Part of a small language model's weights: no biases in attention or MLP, 13785 steps.
Each number is 128 + 32 x the weight over its row's rms, rounded and kept within 0 to 255. Layers, rows and columns count from 0. Numbers have three digits each. The size before them is the row's rms in percent of the matrix's.

# layer 6 attention query, 448x576, rms 0.126, rows 233-255, columns 480-575
104:091099115117148106160118130217125132174135097088116109174155129135097119145169099122061180142072115133179072198168108112113120143171135144110120106131158133184091142173141068138147149122110160081080162122149122171134142128118105091107104110151131167089073107096134112136141118158145146166
094:202133053091120074124166053063106136143135203135131170198170114159124128106087170145133145135138105084139093117111118179101148138087159111105176102124161155086113146117131143138177154174111154115121120147108136162162110161114136109090122162059142104114142149152181066121150117138130169142
097:175160177119055131142131094179151110129122091128091193126173150131096106153077132106134140184134121092103085087134097106132152103122097093096149174062091125119152134123094060133129100137123116139092168140171090114061211126115155121148140087142071135153144186161176097182140105209177148132
107:155122073161138120167128124126115162164094187044075148157118136052153088141108140133144096172106133112133164112116172093125128118138155145182126163147170131116117103122178146141129185165111124147110172119139126142101132151157068144153102149160125125116123108099105133108138137107146139095
110:108117140205127126165120131081121124144158076122139136134106165082178150142115119134083180168092138145094072153135111162126103126126124128090140090100112150147083109167124154146110130119137166075084107063131160126151117127097101091137143100122126164083066090099155082083191156130078115110
100:120166105086134147132123096132122146162064168103161114085068135191121214134142125134112166081163084121113113105157153097159138131116120142105145187070182124127120126114125057155128183159106208126083081125146107118151101103124132159070098098172165179126144210156142143120168154091175146091
105:110123140081102160101095132141132096107120130144200078126185117102116150200178118143160170152135162098145148139127075150104087143173146120155127070177121152160094172111054119083134105139168165133122116161154136171136153169172168128092102127106066120139102164145127097111142106186132122170
100:135148134078141162118148182100098140134099092160143110117124107097131085117134121131126138171102091113132110144146115110136122073059147195118075092110084104117121066099143110113149152140106126146133124169134099106120183105206087072153098087089142070158160128149154091139122144144176154101
102:149180072157106163135124139139111138092093155129031069145107203111082127168074149099213098160091099108128117125093090091095142081157141142132115106065082132084203145158133140144172146178103155105094220139073166088104178109103182164090168119172079134109086113114151125125132121151130130167
090:138126125138110169138108123073095077154115154158105145124125148140115114113107105124180108167120085117109060152162161109189146158104115127126189161130146132123120137122196122131126101121077157073150065141092143133138114166134135063176095112106144080118131128126129121170057118091110155112
105:114095110098117157217127113162137167163147129115102151163162153115092131120100104092149162159134113090078095139182069138147152157105083133153113124141147111092142137159093157127114116116100178176172139101126125149133084161170109100148152099150135146171097165167145159090078143096130046108
101:113164076165120114166092106120124120088217153141135155108121100122166068130176116120124088142114163157163146131123144149169068180178126151153143082126134145139149080096103131163110153166134130126136160082145114124119089118059133184130145108157141104117099172146170134078155123105130104141
099:115123064081093082168119121081114147130154049136157103150105141187114150086164160126158137121116173050123107185150131149126083167140123131123156176152141114084130133121093097146096104183165134134089121144103099112088151119179175155099110150127094140064138126175070063093081131133154143112
101:140124086115150079139176152145169108110087103142157124145068084173100165080146165074113122143161166157074067149117204107080161147133155142138116109085166107102097104107169138144119105144090093117087124153119101148156120082160131135070130109185187095062170129129099141148108161146119192099
103:106150136123063148132082097155133115104107111112092099071081104122118144136147166125088165126097082111143122122139190111129129148140141135166146154162121121221123141056097133138145118160115073116120117124121100099137165097154083130108095135140128130142162160105195105169111102150156117171
095:084126098127165101137141163168134108128139135130127153115122124141083076104135156091111100119122087152167116124086135150114140120133159151129094145172064125088106168127093177151162152127155112118114137125176138155142193108153148097137080062089141105083105143129095191110144182102141140155
105:161139146156125112146135123162078121136144109112092156171099154078133182102113132146089138136113130128094128109145142127096086137104104124116092138104084151100168152132067199157096142125159131124170146134116151099148140171145106119142106134134147096109101118138106135100170203119148070130
099:142120091119092159164150153193071144100097156136121176133108162098082146083147107162136115166146137122037148124190120161121142092148137152126131108151106115100170133149159112081075137110151059107098094115104070178155186067149140150116121154156098109138072135100073123132126110151166119089
100:126083139135076141123088141200081097136137133094108122130219078136155172112166151161143132125152119168112083133127160144113081075173082132102087158148123132145188137108117159134151164120142102165087124096129135187173111147182154118144158126105133136125089171163122168045102088086142171167
100:163092127144064141113225126149112164151144107117146091079070088116098117135153097152137142092137182142148088134153165126153198090135050130106064124164151125103128082112152120105152116092119113192098157180062170113167101101145146156147093149137181086138076124150122114104173178159110148123
106:099081137150117155167104121155082117190107128180144141153148159146163114166162174160146164091143105104098148108104155085083148148133109117111118106102123106138114140127140160158114110135163147172088177123173061172135150089092093123184086178104133206146146135173136106134164112159138135126
097:174120157175070153090138105169109151157130176130097145103097102157162116084162119155106142147118164133131138136140135170140164075100142124096136133130163132082197115169144117164091093126072165134057113124113171141117157095126102186138137095088049139160173092109120176173104075085130161127
097:092088143149087153111121138130176121170118064093109205135151138125126143107131096116165142078119158177126160087120133133052184132134187081116150097170121152149101070122069058134116150189169147113183108135169131103126092162168134130141164143080083104187142114138179134116122176092115104191
# layer 6 attention key, 448x576, rms 0.129, rows 233-255, columns 480-575
103:119125141147155088070186142153125195155124085139156133111181106099102150143108127108129171118104154078106084119124119111131171109145136135122108057091121125112195156146124152166101107177130098156165143105152137207148151126179179075099149118144094093156088113122155160167108154138084096133
091:108143084083141107084088153174124142186131129136170143144150125117138148095107133100137136134171112126152091091166083156154097143127100145091196087133106100110142163158100138154112131104156109112120185125096132148069057122089163151080186165074110126171070153111146176152129136181086076206
101:072119083130059154085128100105134099119114213110085119122158091178157122082084109100167171148118137126116106122121111091113107207101087104146107170206122153140152157148096134080148160122164087033091117141069129094140144083126144106137151096124135146143125079134091147099092114098102061123
107:117075150200122125194152047156093178128116101103101081101119080067109129063097116098088144121065120154120198120124145111152141162113087059084157083112136116090171111154135092148152114111125113114163117144108140096082159170116115097128149136156092109103137089094114084173152121097069118104
103:107155165113157103173114164179145121169131162120107136182153090153136140174067184108144099099163090123122177104134123165122098152157080167112098102104168092159068202116097144081141132144173128118086161099087097143122167122082122128115168087118112178158107149147115128141129109153065166144
097:128123076124122077051085128134122119088093120075150121107120145127107124149115130176139110130107137187113064129190133105152140127135101106136104137126162108151152117136059139155112108091141100124165113166127114170130088149105124122137182131084093128079145145093207091152121118138105099167
106:082113151099078105108101152038145127131138139120141152152137086146095134177136041154152130134134079123103135177093088097131123161139075098102145148170092144119181130144104099182149146098157116063177136135123111189133095103139143102185150141145132142105103158130126129095149129094111063124
100:123164126123066071121190169125132093105128147134102170141081092117059140185111167093220110125121150096159169094199083099133140117085105155138092128106065079091089133152055164128168077171107095167181184132147107078163146117120173169118113082141133162055176166112179126145109065121157174147
100:063042099152053149136129078124087127115147129098128063144075139110158132130180142161131119133128130084159159163147131126159073133159121106157100136111179169172114175139171112048104148121093103136105137151111129151108099156060139119153155134142139106089153092104144088201103138205081109114
099:165121124090112168069144113085111158151124112148115161133187094121148117108154114160134141157131162163155167163164160146116149172166133135101089102109109130124163126124034118208091166119110108146149117078123077158091097180167117127126144177101072144152107092136158116113080132165117064114
099:140189104153154120129156125143148102132148073152127082109175127103143095170099122146138133119172121116171174151102151178132156102132165114132201151180119185123140088177120183136146122111100181140179118107151063067150087125135155090172103155127165124104151127124148133168128092143124081136
113:113113129103146141185148134064139149130129171162124163142123102177122101185127140111139099135153077082153196110182098164101133152136134147143133094140147097130123109111122122147090180111144177077162163182091097110167099150158079139116188076096147159086128139145129118075094091132125138128
106:139106138135142128147150137105116081129123093050151158033137149125142133102138172109103174103185166140144130084167146122162115113105154125111091151121102110138114110093175132109071181110108139091179104166124177152121128167072119096090097182108129100094142057080072142108186143138158147146
101:118140171112187176175145074162167162064114168137151120099162129158106060181120106156075132040186144131127151143145109196109132177130219094153155119175123137151123143136080151124138119084132138117137142118135046169099133136178161132130104165170131181119062109180101098156124101139134109149
103:147106156085161172064148094160139096103112162100106121109159088181121169179119139119232179079154121117166111124104146137132102136151161140099140058104124116138140160122111164126132064169143104105108138097151085154102093148133102164093161108124122119135151172133178151158154127142156137107
094:144127122093165123126134046187151144153116163145063082152119118115116124139108104135195112064098064149140080170103161147159116089129101105172150102132150107153071118077120130172110118074064154136096146129133130152124059160134098103159100129080065189102109150163143153195177103111084102140
104:132140109183098123129127126099132146118099134126175111086161111130052093119088133079122110130112108114060131140111171178166071160092169130166169103124146083133040130039087119106125114121168118088117111193129102119123093177179123135152150127165106073139073176108156175172071086136139112098
100:162093186200128106104154137171182081102149093086092136056128083173130117122172138199089096085133119062149118161206081155101129098140147094108107224186151046134081094087148146132167126147164156126116183171056160126171141130198126159112105148139117117110125106152201191143127064110162118135
104:115111123126158107156179084119117152090140060082115137131121149090150076139108132116102105127105160157086085065126163154158095087132094119116125134152108154130069076197145068097144117155134098148129152141143173125126140098171094108058152123125085082104129099134115092110205152156165116155
107:142123126108130129058163106159143171120113204155131153194102068127108153111159084130157144146187125121094121136084123110096149141130144064171108143116118105137134165130102194134131085087154134147224106131147145109170146112103139130137085144139128153115083180199144085153097114172190115114
107:127145083135127131148100097173128136129111125185136125112115105161187138093121110133125161116151044177173174182117188096162101071073083110192075116084129151123133116182185111157113109245144148132073162137174138168150154122154155086114158109091156104124113145167100139148145170164151078164
097:120126062088063072036130146190111117108124181111204104170117109166107154235165201117073120092140125145099114109099080165053130120135096093095098172124148101157086105151117115126142162076142151154095110085140180102145166114141147131150090142117126140128144084136116179088105152076084168123
097:158158118122122143128058129140157139103099070151158131108129129065187122093134135148139082127147107128124087104158159127146141142116179218149157075084140154151172128152073080161180147132122087186085186044171075100104150138113134129122122158153142127089107057169120130122150127046182119082
# layer 6 attention value, 448x576, rms 0.141, rows 192-241, columns 480-575
111:128166135092105100118169183190147097157128123147145092147137165184052097102162138147138123109078099108084166099147156199170125149165049200154112097109087150104133098157111185127099120146150167075135147116157111090108124132104141068143156183087153052164175134161102121073113150178136130145
109:150165069146119079118133076145083181088159169214120102158019153124093181130093104123109094167127078135140103145130173139067118117126143089084136153131158047093080129138145110120165120113105152231152110140137145118099172097138139158100155105157135128136172074122099153126136135135161126082
110:104086107149103207061107120119174141112142157149081090092171098108154178118111173148113110162139135099102117135101099017111137131154133114129135147136103147096083145093091094140074100140161110169193122123156143092104114168128119150143166122137151094133107125086070149136101129103156138153
102:107153109151123092160142093166093086147110130121168131103132151138180125145122111166130118091135132065095119131186085082089146125140089135117141144158171089125076091076169077125081093171103152098083085149194080104172174129138139100088116121104112166119078123089172128080164132153104142159
105:099153095121110113142134151108084079163084115133177116140122142140129141173160125118128139113132087065128085139159154106127089098163098161139105126120133040178095126113166165054073106119142122097080087139155104195149158109160136132111116146120157083142114148124143126140175146139158128067
108:101138103128060108171146138154218122123123172137168095135146140116099152139139101162083116132147162140130084136121160147155114177153154151133166015138062175159151123127143051109086124150146121135097135134175074137138126088172185093152165125173097159109012142158158124115165135063124083089
112:113142096081097180053143134128109165085105127170161135130090155063093090136073150154129108090138111085108119095125083072107166177101128129130104088160137125128139101151123097091042129142117125137132090101101174133081191077115142140116101166139141096112164146142126083185104131080175125140
105:147114161074116135135094115152171139138172173184079159146058102126129107069135093124138181192167158113180118165140180113085183100127140218091188079184182115164147169138075151126153107103064132172122087127160132078117144176129139124139130176153123182090116161153092075115164106104128068116
109:122151142145124090117112120033173139140124116135116114111094079096147146113174150178106103132148142143131095121122172110185136122125081124126111125092149160148172122209084103109119076172197201122152124180132143117099162132192117064097115147082089180087158119176147177121190161171076105125
109:141126155128105143140102155113108152163123154118124086114124071081144172180155149162074123042185107110127059077092130116178098095166150140144104033125151129105192157150133107143157104128121115099129124138179083133153156097116144115176153143125123124147094094124107133125078131113087145129
100:154164111136072140124069155179155110143085121109104130113102123120127075125146091132149141162124142106115107105137058103127111107114147140101130173159190141186092122125083118199118126143153087109099127158167085098073126115151163149145141134103106147127173122098118167162154128133121146115
106:141148060123114150169101135168115122179131173110139129155130133115214103152113148102185201152124114129105038151132082136071164120169157162137138092106145176147101111157163157137052111118127115157160156194144146073121089141158126144139177154107116154157141115111137154119083144230124103128
106:109102168114147151107127103161183049136118120144148116138179137190106181138126172116171161134069148146173144132117136181073149155165124105194097149155072093143148132150128063156130104215133145167182112146185144126118172132086153107082095094108165181119170113144147095137115110139100155139
109:207131106094110178055143109067091111171163128154096163112103155069116127130097124097105119139112146071174149108125129156092125148150139093172126147096107131092178129137131182119115126112114117144157193111129112129073079101127151156113156136136120154182081146116116101075137069170138069144
108:139117140149150163138073048199137170150128148063101107111071153112137091122165110117121131101126169108121130106112127154162167161143134151181196086100194140127161081162110088168127102143170177091148198121145115103135133134104100113119146117130157087132126116151129132063199141039142099129
110:113172163107211140148168124125078155114177114130154137111135173134149165084143155105155129174092111110140164087096172101110180142153082107146127133104112156142146121149182175126113143165104155129185093091186139078164097092126105128145083140139128142101113121134115120122131161109109196105
113:125067116077183170146153168090095138146082153138123164120187125110118131171179138179150134135105078090143171110069139212114156108160125118151176129096142148114148086114143115159073116135112165101114145154080088115117108108123107122181163146115145177128084141121103115105116142155121096126
107:126136131105169132082147153140117129135139129108141130145157119171154154149089140181131143165085105152139162141172177130221135073148112139104175108138089137137140125147131144122152133154149133102103124093137160171130130169085075136099114148151154091120124139136064175143125176088138107127
108:191138109139119164172113147095193113127117121125197107219166140162167096116116190107127146148115085096066152119144118090113174110151154089121117129175137061151087180133154108137108112105092094106165130114150162130154120161163130138170132166102105087174109160127149130108151097108087119150
108:090142073199137160148131185125170123150146156168139113134116102130057189111216149089130061143112099125123142149155086145155137112123049124118198123151147091138061127073107236107122125094161127159151160163175149087148100179128142121086117107152163057104129133182110181149178148207159099104
111:065119143086083129137108120125112125170041163073151089114112177166134088112084142081131139110099131123095142167145157129166083155156106101135087102113149073153144115125083112149110109141147171140117077123167117136172102128196130039135125114148099122116107139153148083140117165184067154163
114:148151112131119161128209163113139186088042146125157149191140085106106058186086160131122146118061149115129175137157095107147137113165159149134105171208125153142163106137115049103117166124114109131138149135156106119149132148209110147139141163124148098129151101101155171136072122098085146074
107:127126129181171095137099196098130129148100143093101134126124106148180176139119058143097165132099140089127152116130063066121166162171150114156133150150132134187163113144118096095130075093131193114118148086103135070166092112163122090131191160162134128153141084123122187106138151190113097128
102:128111128140121112075109096070129114095068094143141150119123103082124095142183129118112150174127207141186101148111160124145133094165149095115083114115132150131123162097163069111169084084138176133100130083169077113153085218134188137105114123126133139128122117183132096185147116169140118110
101:123114067110122148105118089040212073086136138128167117150139123127101144099081138156153077164116129202133086125116122189104141123115110101171116119110193123077162168173127147151140166162093138101088162177134090143156113141088175075174114161158100044165167097097182101094072152159135162128
108:141140111137132102110170124174146121112126077117145162137093059120113090047130108087233082139119123086150102111146148111140087129103075101129106094058140111126095139124096160138102131101081128146156152163147135118110091128173135166147171085154126182139154167155130122126194108108151133090
105:150163128095126202152123152127093126118151124091140182140106173140213116193045102057148113111057113148093134120133168140152118125103094114157108122110153150195058106164156149050160112120109069120145130131109147095121196171035113175096171148146102115123116115127107115186074073135176173150
105:141117148093089162128138063185090086141082209117118094145163163118073172114091154089125143108121099125086135206126162151095107105177119125075058092129173125107120167151155155086146141188182132151109159127113151132116155140174194098067110133182123183103165115101172092077139146059162196190
105:085092088109125115159104103121092135127082162157120134149158090131137127128138140152142171173155105152115172128103141144119079151166099112121156118150139128084108093163066180200081110075134158155121138088128095126184148055077106114175162111126211080122138159162089089128100145089126072159
103:118138192138130094092062133174173128108093085112165160104114162141130107172158114173157113161155080173139153157157081166093079115150113089158162184142123124154143171149150106146104141093133134089121146088162118091137129122143169144164129112107072156119076159129130183076112091149058103148
103:125113117125081122137088132136115139128145159150174115091080168084092132166111120152161158140092129122120187132136173209127089165167137165129141106157138120143143134169148105188148092140140156102167137156130149104144163072112133140139162155140143089115104178124180131151129150140098126091
122:132163166101163113108147063140127120101134103112156149105104136144154185071096122072152102147123100077118118173160080116166156125169170119140170092121098126165151094170088098069096111171141146124158111117189136138131141110172073094124125073071078172103115159096126116142124065103154105106
105:085177102127104121034132171171142133080118102121116140159129049087129121068115145108105136115150096068136124124137086129168172092094117143103093181098095092149143062155156124083072142124115044076074172082114120146106138133151144168224137159121105130108151107133104180104096084151137127150
106:168100169159120143172168127141088159146098131089122141129074103090143130101082126114119112157151134180134168211174167164125168098169114123103085147096177101132091176074065109082109148187143174173138142219138149111118112128170095163072115145153102117165188146123131095064092179146147200117
099:148159105225079130147103135124115167146134100123136120155111142209101104098137130114044151113075122160133097133127115134103095118187155183154108100127148161140125120118123116144124120080059140102140061103096166102144086106063139095116102047127098107149150147132113089106083147229146117152
101:167170097121133127116097137138135053071160105074158140061056126131088082145136150143069135090100158122084125111128066077147187154133133159136158066102137156134116170060144137183121073107190127101137157087145074080120130055092160166115162096154105130159111094100123155139115120070111115098
103:153123104130109185154184133137121138153073134084055173085134106139145106066104126141104085128110147166112113159225148097181131140180111161092167175132103079133102159096179126137186170125087111162112076148149131077164130066170097082138098159093160143151109114167138107102180105104093117116
105:147164159092130155070119097158130106131101134170144113120107092092052078175160127132176106134111174113134124181167084077121118143119130154126107100131121111128117105131143087124106109111157121180112155160179122131108121133114154131124182099181138152142142118047163119154135143132162128174
106:127115205196140127087151118147096147099195198148142123234149119110160088157185158122155084168111135123091162151128162094170152131156150061088133089108162095115165141129180110092142112107141149170124113162182105128080101145153119189199114160117158142120115124123112110145156072133087143117
109:181160111125179089117135154129119073122126152134078139174183153162099190123173106090222075074112106121108117156127139182147113136147109183119139143080123123102149071119161149136150135161142126154159103179160179156130088189126122125222132136113116116123146165114138141143139133085116115154
109:151143121082178153149144171132158102150095153138152138162078170120125092095148104108125137172120157126120101092120175117098111182100153131122170150087157149131092149110136114084171116108104186086116137183145103122110176172141109105110120183139144178135056133144175135108162125117091100123
106:189139147138132114107108199146102168102110122106156101105171057050127164135124186102138210161118093195143105138153172096147095173116148123141130109142072139147125136149163118116065134139141083151147142133158111159159143173121137106101110175139141141123195071132160100085138153145144201158
102:072140196107154090151176163157112132179107096083138106103115101108113113158148122110152135125099107102106143153099214211127132150132085091118101128150104154132133089130087117109180110130151120101098085181075147181107128103084161165185125171139133121102102070081157164104110142066076172134
100:158119079147075121085087115115140129139134049120105126177053152138107113112149188145169182160134116167105110126114106177149102154196084135102129086102151096157209180184085118140097112199136146088120135093105164154126134117108077120104165119171162133101126122132046154165103147087114182123
110:164120112075155145184085153056114117142087130134116134108112147136114104129091075108143149109094147127156139126124113147191119126083067122103130156113129151111092141148118102186104204103063107132136108103114132106183105144102115125146111179121100181176091169133146149093152073107087163179
109:163156135151129118087095170138147128162147190126134146132196166127093135180161093120135080203204110150176168149153115117134099123168104120180125061175101132105110080176114182108120152104125065181126097074111157126122122119110068138112152124133115155187121192122155116095161047163151144108
105:097177173117080114154135094135153105167130122054138126088131161117086142030132162089128134136172057123124100152141147184190090148117100154163132165139103099134110204119101146148126147146117129026121118152090158142170123095195111133141110159132152149124191143142188174161118177136135131175
109:167124112136122064097156130066127144159116136153118151052127131108090097147157099136144170135133130122110168142150117072101118118137137146108169199126158104134116120097098068122133116100125112083076143080128099109129100183088129117155052142121111122112130187113169188115116147136114120110
109:102096126155123139110136133098144169137116149116121150117161111171119121169044149113097135208104141136096102156169151124145181098079128112146162188090134075133192135072085129085113114146135132087086115091138108126080136108109103135130133090091133109164115099129149107101115079158147117137
110:123154127051149126149164126166122154155131109074145130133180091115144135084122128064146144112163104119152178182126118142110117102173081124222148129136140142150136159148175158117097148086185150108178117152111120170139136134154158154132123151089099082135088088079062150137203105159169109205
# layer 6 attention output (transposed), 448x576, rms 0.141, rows 192-240, columns 480-575
105:138099131182129121131147171183108135162172175096118095131126093142113197114154098147148054182094107167101142123140103173082202147119156109112140128194113152089120147152097107151118169123077094144114160109184134130177082093178039151112129098189108164103116093151086113109128083162111127122
109:143155117093095174140099094168130069146140184096146087112133077130131086106122196133085143145153134116183140158154112119142118128159155140118090143123142110157065127137158115051061099129123166128100083163160169146108136138094132096094137115139108180119160154147127090103102129141087127104
105:158113084144124136114107120079131161055142177131143175163113188156100094109132095098128115120128156129151154030119090127125104164084129152119105094186128129142133107173102120047134129134120052104140104119159105085140170154114077117142133136106145147125113121073144095139143152125158171118
098:153138065115131138101124160158090157092118130082142139142149145061112082144072063138135184120129132120161066135117087148161145113118172120125127138129150117186065141088137092131094159156155145131075134138142085119099109125116097115161135150109074070131142087118136108146129141162075136112
105:196213177136156133133162145145216099177119018110147110181111100120115138111111154094120091128129149128105153117204090142134129124107129092071139154054084106021095114132135124169178154159076163120112194091079154153156115197111130110106124116110106144155184122097124077159171170174126122110
107:107117109141120123112097215119166067123181036123120091164103166122079061122101128145156146110142125061179090127108124130132156092177091163124106188071121157095158097147201123097146095103113176114156130114105149153124095108143122062146090192136114117113153100085132098085116086120110117083
110:149162101131172137144129117131155079068169125159188127148154081137131107196174102146227125070116148072141157094110129172116093098172081138195188124034113105037151154082163195108187128149164074075129179139139152129138140156118132104103113143120097120118111100159096094097135089101152102116
102:078111080135096141121078147105079135123144116107151185144121098128157087177132147122130142123107161139104093197122160179156154177154156162098177196107133124079160117133090108112071093115150166109151184151171056130112083104135148119098127126152120097137153139085084167111103146153166133136
108:094181123172139047216119105176129153188178186128117162132095173110127184123108134159086196125054098145102076131150122181142091167118080151143119161126124154128137082150116080166164155168120140113101107139180085087133099145145154099120147126183132109129096141105138085120134118137098155123
104:194125076148143132207112191066124156123182093097055087143170145084120055118134159127157134153137156075129094157146125170135097146135128160175141180087155127148187107168151152117087143117109136085103170152077110132107142135143129124182156160131148068078056130113122156028113139104142061113
095:131154171110181112144129193110108133111140070073161090132134105085129125132124103066170119133116113170109153148127161210144061095119119152136095157078078099131108141119149083098206134134084126176129149137177092166124081144162132091132103144095111146137142111108121158131114094171119115110
105:150095146143073159163178105146092117132145084141106120137163122080097166120137133092081139215146144121096143123108203101200124142142154146173086154110170159102112128099138109062104136128109126148112136104133097123127115102112129132092062130111073130159107145179123083125115091087123115129
103:081174137155108151158170138132114147127122101147131118083125137144134065138124159161114114177115141071087133143078132120111128179183182178019135119088097102111167170105159144066154123088090101130108083131145158110154150130170171154096067161160116118146182128130116130112116119200125091084
107:112136069071142145135169151140091118188087166135095150133128153096081145134094152063114136141105090128156136115143155182165154157133117150181156168130170126200156115117089152165165126129143169062135098143135178129157064123116126104160124138150111119140149117097116177118131148106144103106
106:119128169138084143144130158161122080161153151190148135092181103124139114131137155124134132121132101121102132122142101141122170172129110147162109130202137100137143142153130106088085102121115121139142145143204065139170117151179141153102172116132155097129056123127178089137149140125188142127
108:166117098117130096119134096141140080101077131102089136111060170097137119150099168183147169159132080129120094108151074072097109125101135044131123134100159111099142140092130085097128106161148124101124102159103130165165210171152134130162152100138140141176207080162108119127147140133160094209
109:097147115118099147150143176097115146167140203089087139149165131070146136085058135119143107108092126198099129157105113154118107104177100152182158040080099098121119189162125177138126153129078110115102152102175096168114140135119118119125110145143188127123092157071068156061155172105149076160
107:111156119144112078193128100128176069135141150126079175166112052179125131120159139155135171188129091114149168140188152143135143161128096092092115160093137097101113140115089151184130094150150182139103134138078183151152154120138082084140125103108127104092092133102099077106192125137121101140
108:118140145123102170133118161127105102158152139118083075114117145125091075171150097145134191079096117097152098137150146155107080171113128179177161078153107100150152140084110106116165093125153107124140153121112091076112149176102140105128140173118140155126106122125136123092125189103140108081
105:166129109161055071088136105151189109104118116128096111166113102148132184109175110075116118165123108135102133189140144128177089157166139155105165136103093139166099160154146110126140060138101101175130146097102144124087108099087154169108153145119146158111128094187155114072105096126112099084
107:198144196118082183118122077165173150167127121072173080129109169099167175131150114142123168111123154153088127180043120077141155160153140090146137155157162145154109113124161119072119107087126115148180119183143124095151115101108110124172121140185120135116082117134188051105121115138063117159
111:204090174168106134168112126082133103100139187175140116123144137074132133093132118177054135140079093103144200116087142110089134085163126129174114102137181151106101144121142100107204098089113086127123124169115103098169129136052167164133158123138104155124055170094159178094125136154162113127
106:098171123064109166135140118091107076106181105137110096171068107110131057111100168081116126176101113133096110115182162168160142094075118095130164098086147122166151144117130118110109166096132184131141112173142140146179158070084115127141123103173138166106132127141114099155125144137091182110
102:101114138120129103133145193113164211188109173111131141036125078137160153113043113118105135162172189110140166173153127112147104202134085116189129176118140106163121189092142109061146164139116134130139097083103144112140088093133093121149106122076179171117138156117167149105069130131104132151
100:121145134130020113131126093154112171131148118123082122132087123095182138066140151125149149085118091099109126131157158134150132128167120163141122098120114129111129209106077142103086132142126088139123154162102093146132155128153119116117109160128097107077151124115117094112146125129161115162
105:190077120151080135125112162189121109146123111114185054110131135134127157188116147101170119108132126142149113150236084141178167100158114146134103182088125099103115210117134149105108148114130140110086148138142175139117160192135133073124059130135106099149129160191151140111128137104176153183
104:106144182129151112147075120114171124100149183122169090108162114090122074155117132088041127179033028187156211116132154151151130099084131093118075127128145129161133098159097168107120109128115092134119192102148144135143117107128199162129123107109180159105139088118139218082133076160120072111
104:085177109129164115093109175083099121157131043172200180113125106125124113152149160157156116142090065133160078123130217096142093152110184163151093137181126148094120119098121133173112156168078149093073081152123046100128119154163146173130119189144110061116143145134137160118134108099180119076
107:097137100124127131113093141103209110150077129124076138135150099122121144085145103110095126148090140080111117113131136138113115130149097113102170131099085100124153174135072099154073084198126135189127114167088065200108102120144154117149073138097137066060112065144099097120130130097162140117
100:130176131156144072159144160088120088084128109112175055134127118164137104112142069130061133120095124158124095181149160124115146149158147106100147090164138161153146070143181107084139117084111131146157142145111118130114136110120210141179110140101118069122160117091157123125111113089069158062
104:122071178104180113130135097109109143182071168147134140080142125123072196132070111147156120148180083132183132111087185109094111143088080134144145142097145117169145129163189141167150120127192154099115151108089123202170076130120133123148113156082108130159161144136101109097145140171067188185
116:175039131147143167121074162151088130113074103088135154131158085093129130153144158100116159093113199077120158159159132108146136092109100141141142102158142136141095129104070130129149108144105181175145174101176132120108201093097106145154094119143128135146160162141083068098138096157163121088
103:144162081105207170165147115162115136119138165168153145178135162101123147142140114092181116154141145170118161102133143155120139146132098171111153117167186135115092144179148131181115151155153163161115096130125135086144112111096157112092106140134176127147177158151128141170194166120131148165
105:191138134138124156100100131121151111160124089106142131041120161154091133073131202058096150117082081046096177115145088162106089149129135106099098217153124122120137084133152222135123105110104092128157137155140123128084184119111078075102066122125091147141106150149180155164194145133146084187
100:074113136098142202167151182173150151126136098126100079107144145178226147170093095128158183120141119089059109133083074102170096109090143134104150116122182107128128161097209076179162109111104146132140161155160113062081126098115188112178076072098074144066138156075167097109143131061083114086
101:075141137148124165146044168141105172183148167159110145104098115116125147111157101127150130119107159153185096152132110098103144071175174123176125156166070109077192044144145142138113106093119090087156151173116080155136143121114161091143177125121146124130069092116105094113065158045149101149
102:197141145150090083211104138168102135107144120119072155117125098130147201199119090156056133135158126127142131110116126076139085075134161175140139137181105119198140151112108124175110118121154175131125143166105112134200144130099121160131143122102095145164108096094147116138134171122120135138
103:107176181133196093154147061157124153129152116168147124147147082079191137151173113094162143095167142117136156073124116128131148162120103136145142172059057125111148095095150159092134107118073094103150100140202140148145109160148120113111127161110158194156167132109088108164101109129161112101
101:116160150173129117119092135077116106177147124114182112106117200056088188146094135110115154099117150123157153148130144127090096144157092080124096119172150160174116105139096184135087116105144062040115159106116172145118129152177161108082173157131146098145072156128189097135142140190151098167
110:136101132160110183161072093132103137141106160132151165091130126146132093147095202093123133158180160116119159144100189099141106087089146094134152105149117106134182154088098084154099111143141087156152180128151104131134159086094102107051159151158152166109101081108090175158134073128086159114
109:166116128202166130122118109134161119067109141100064118156088093195149100106084106078045157098105140101113093114191146127066197073170120152122130195122155134112117101095102107116131149126116144130038187143121181099142067119107154142139155034198073164124153146102149135126120125135122121088
106:135082181117122076147141162071157117136117136135105118094113168106160134117125138074170075079177120083132126133123154127117129115111124174195104121128117117156146150129147081140150176096143167061107129157105118148093158111142104157109190150148132134126097197135130136077135119132171113096
100:113152102119144098101116108079122121100130118138181129108165135117161179080175112110136141060104137116179132177121131111127138032146166152126178122151117133068151128129173173170074135139104129171169177127160154119158087145128173112080158158140226127105143148130123154161091167119136132126
096:102103128111166086157105191185145139120176147116150124168207137113125113166126159126134140097141206143116130177121161105156096091096152106141186093130075169141120163162152105127057160115124116113086149178136148169138142128160133181166116076078094123068102091073213084087169153143120100165
106:149107126105090139102154120200141104095148099079108132085149119170116161121118066185095133132183144108104130129150045131122118096176114108112167175209118153156141109130105113168151141106131115147164043129145154101128079116149125176115080174113100082120163183113135175147160123091044133149
108:179112087104148094122100122068182084126141036120141136064130126122128131190130127124149150093117134146171118095140149103153135157131166121141209138130180117173136161114078149162119106116121141091160131142181114125143167166105106175123065068145118136146108118162206121157072116124158139113
107:163167150081153124231150133145166161143145100085125088119163124151174141107108140068161154088124070122113100080088131159139127137107159131115116097079136164127176105179098098127121128082090163162078100156135182060104153135094102153132108081129084150176121188152096107187101127078144149110
103:103149121161140152164175087122152187075176150103063168145081218187167139163188104199144147141172160113150087141148143070085167152153111148128132126150134172144092137079135144122181169109147094128124160121137105093111083145103081123096126146150109186109137104139140150137122149120055200136
106:157124188145139121132102085105079170120098108134168210094086075155153172095110110141072175078179137150138124148159148159119104102173111086135149143116169146053077078160129121114107098125123145126101113167120092133152126131137163123101147156131094110135133129125136101134128081140114046108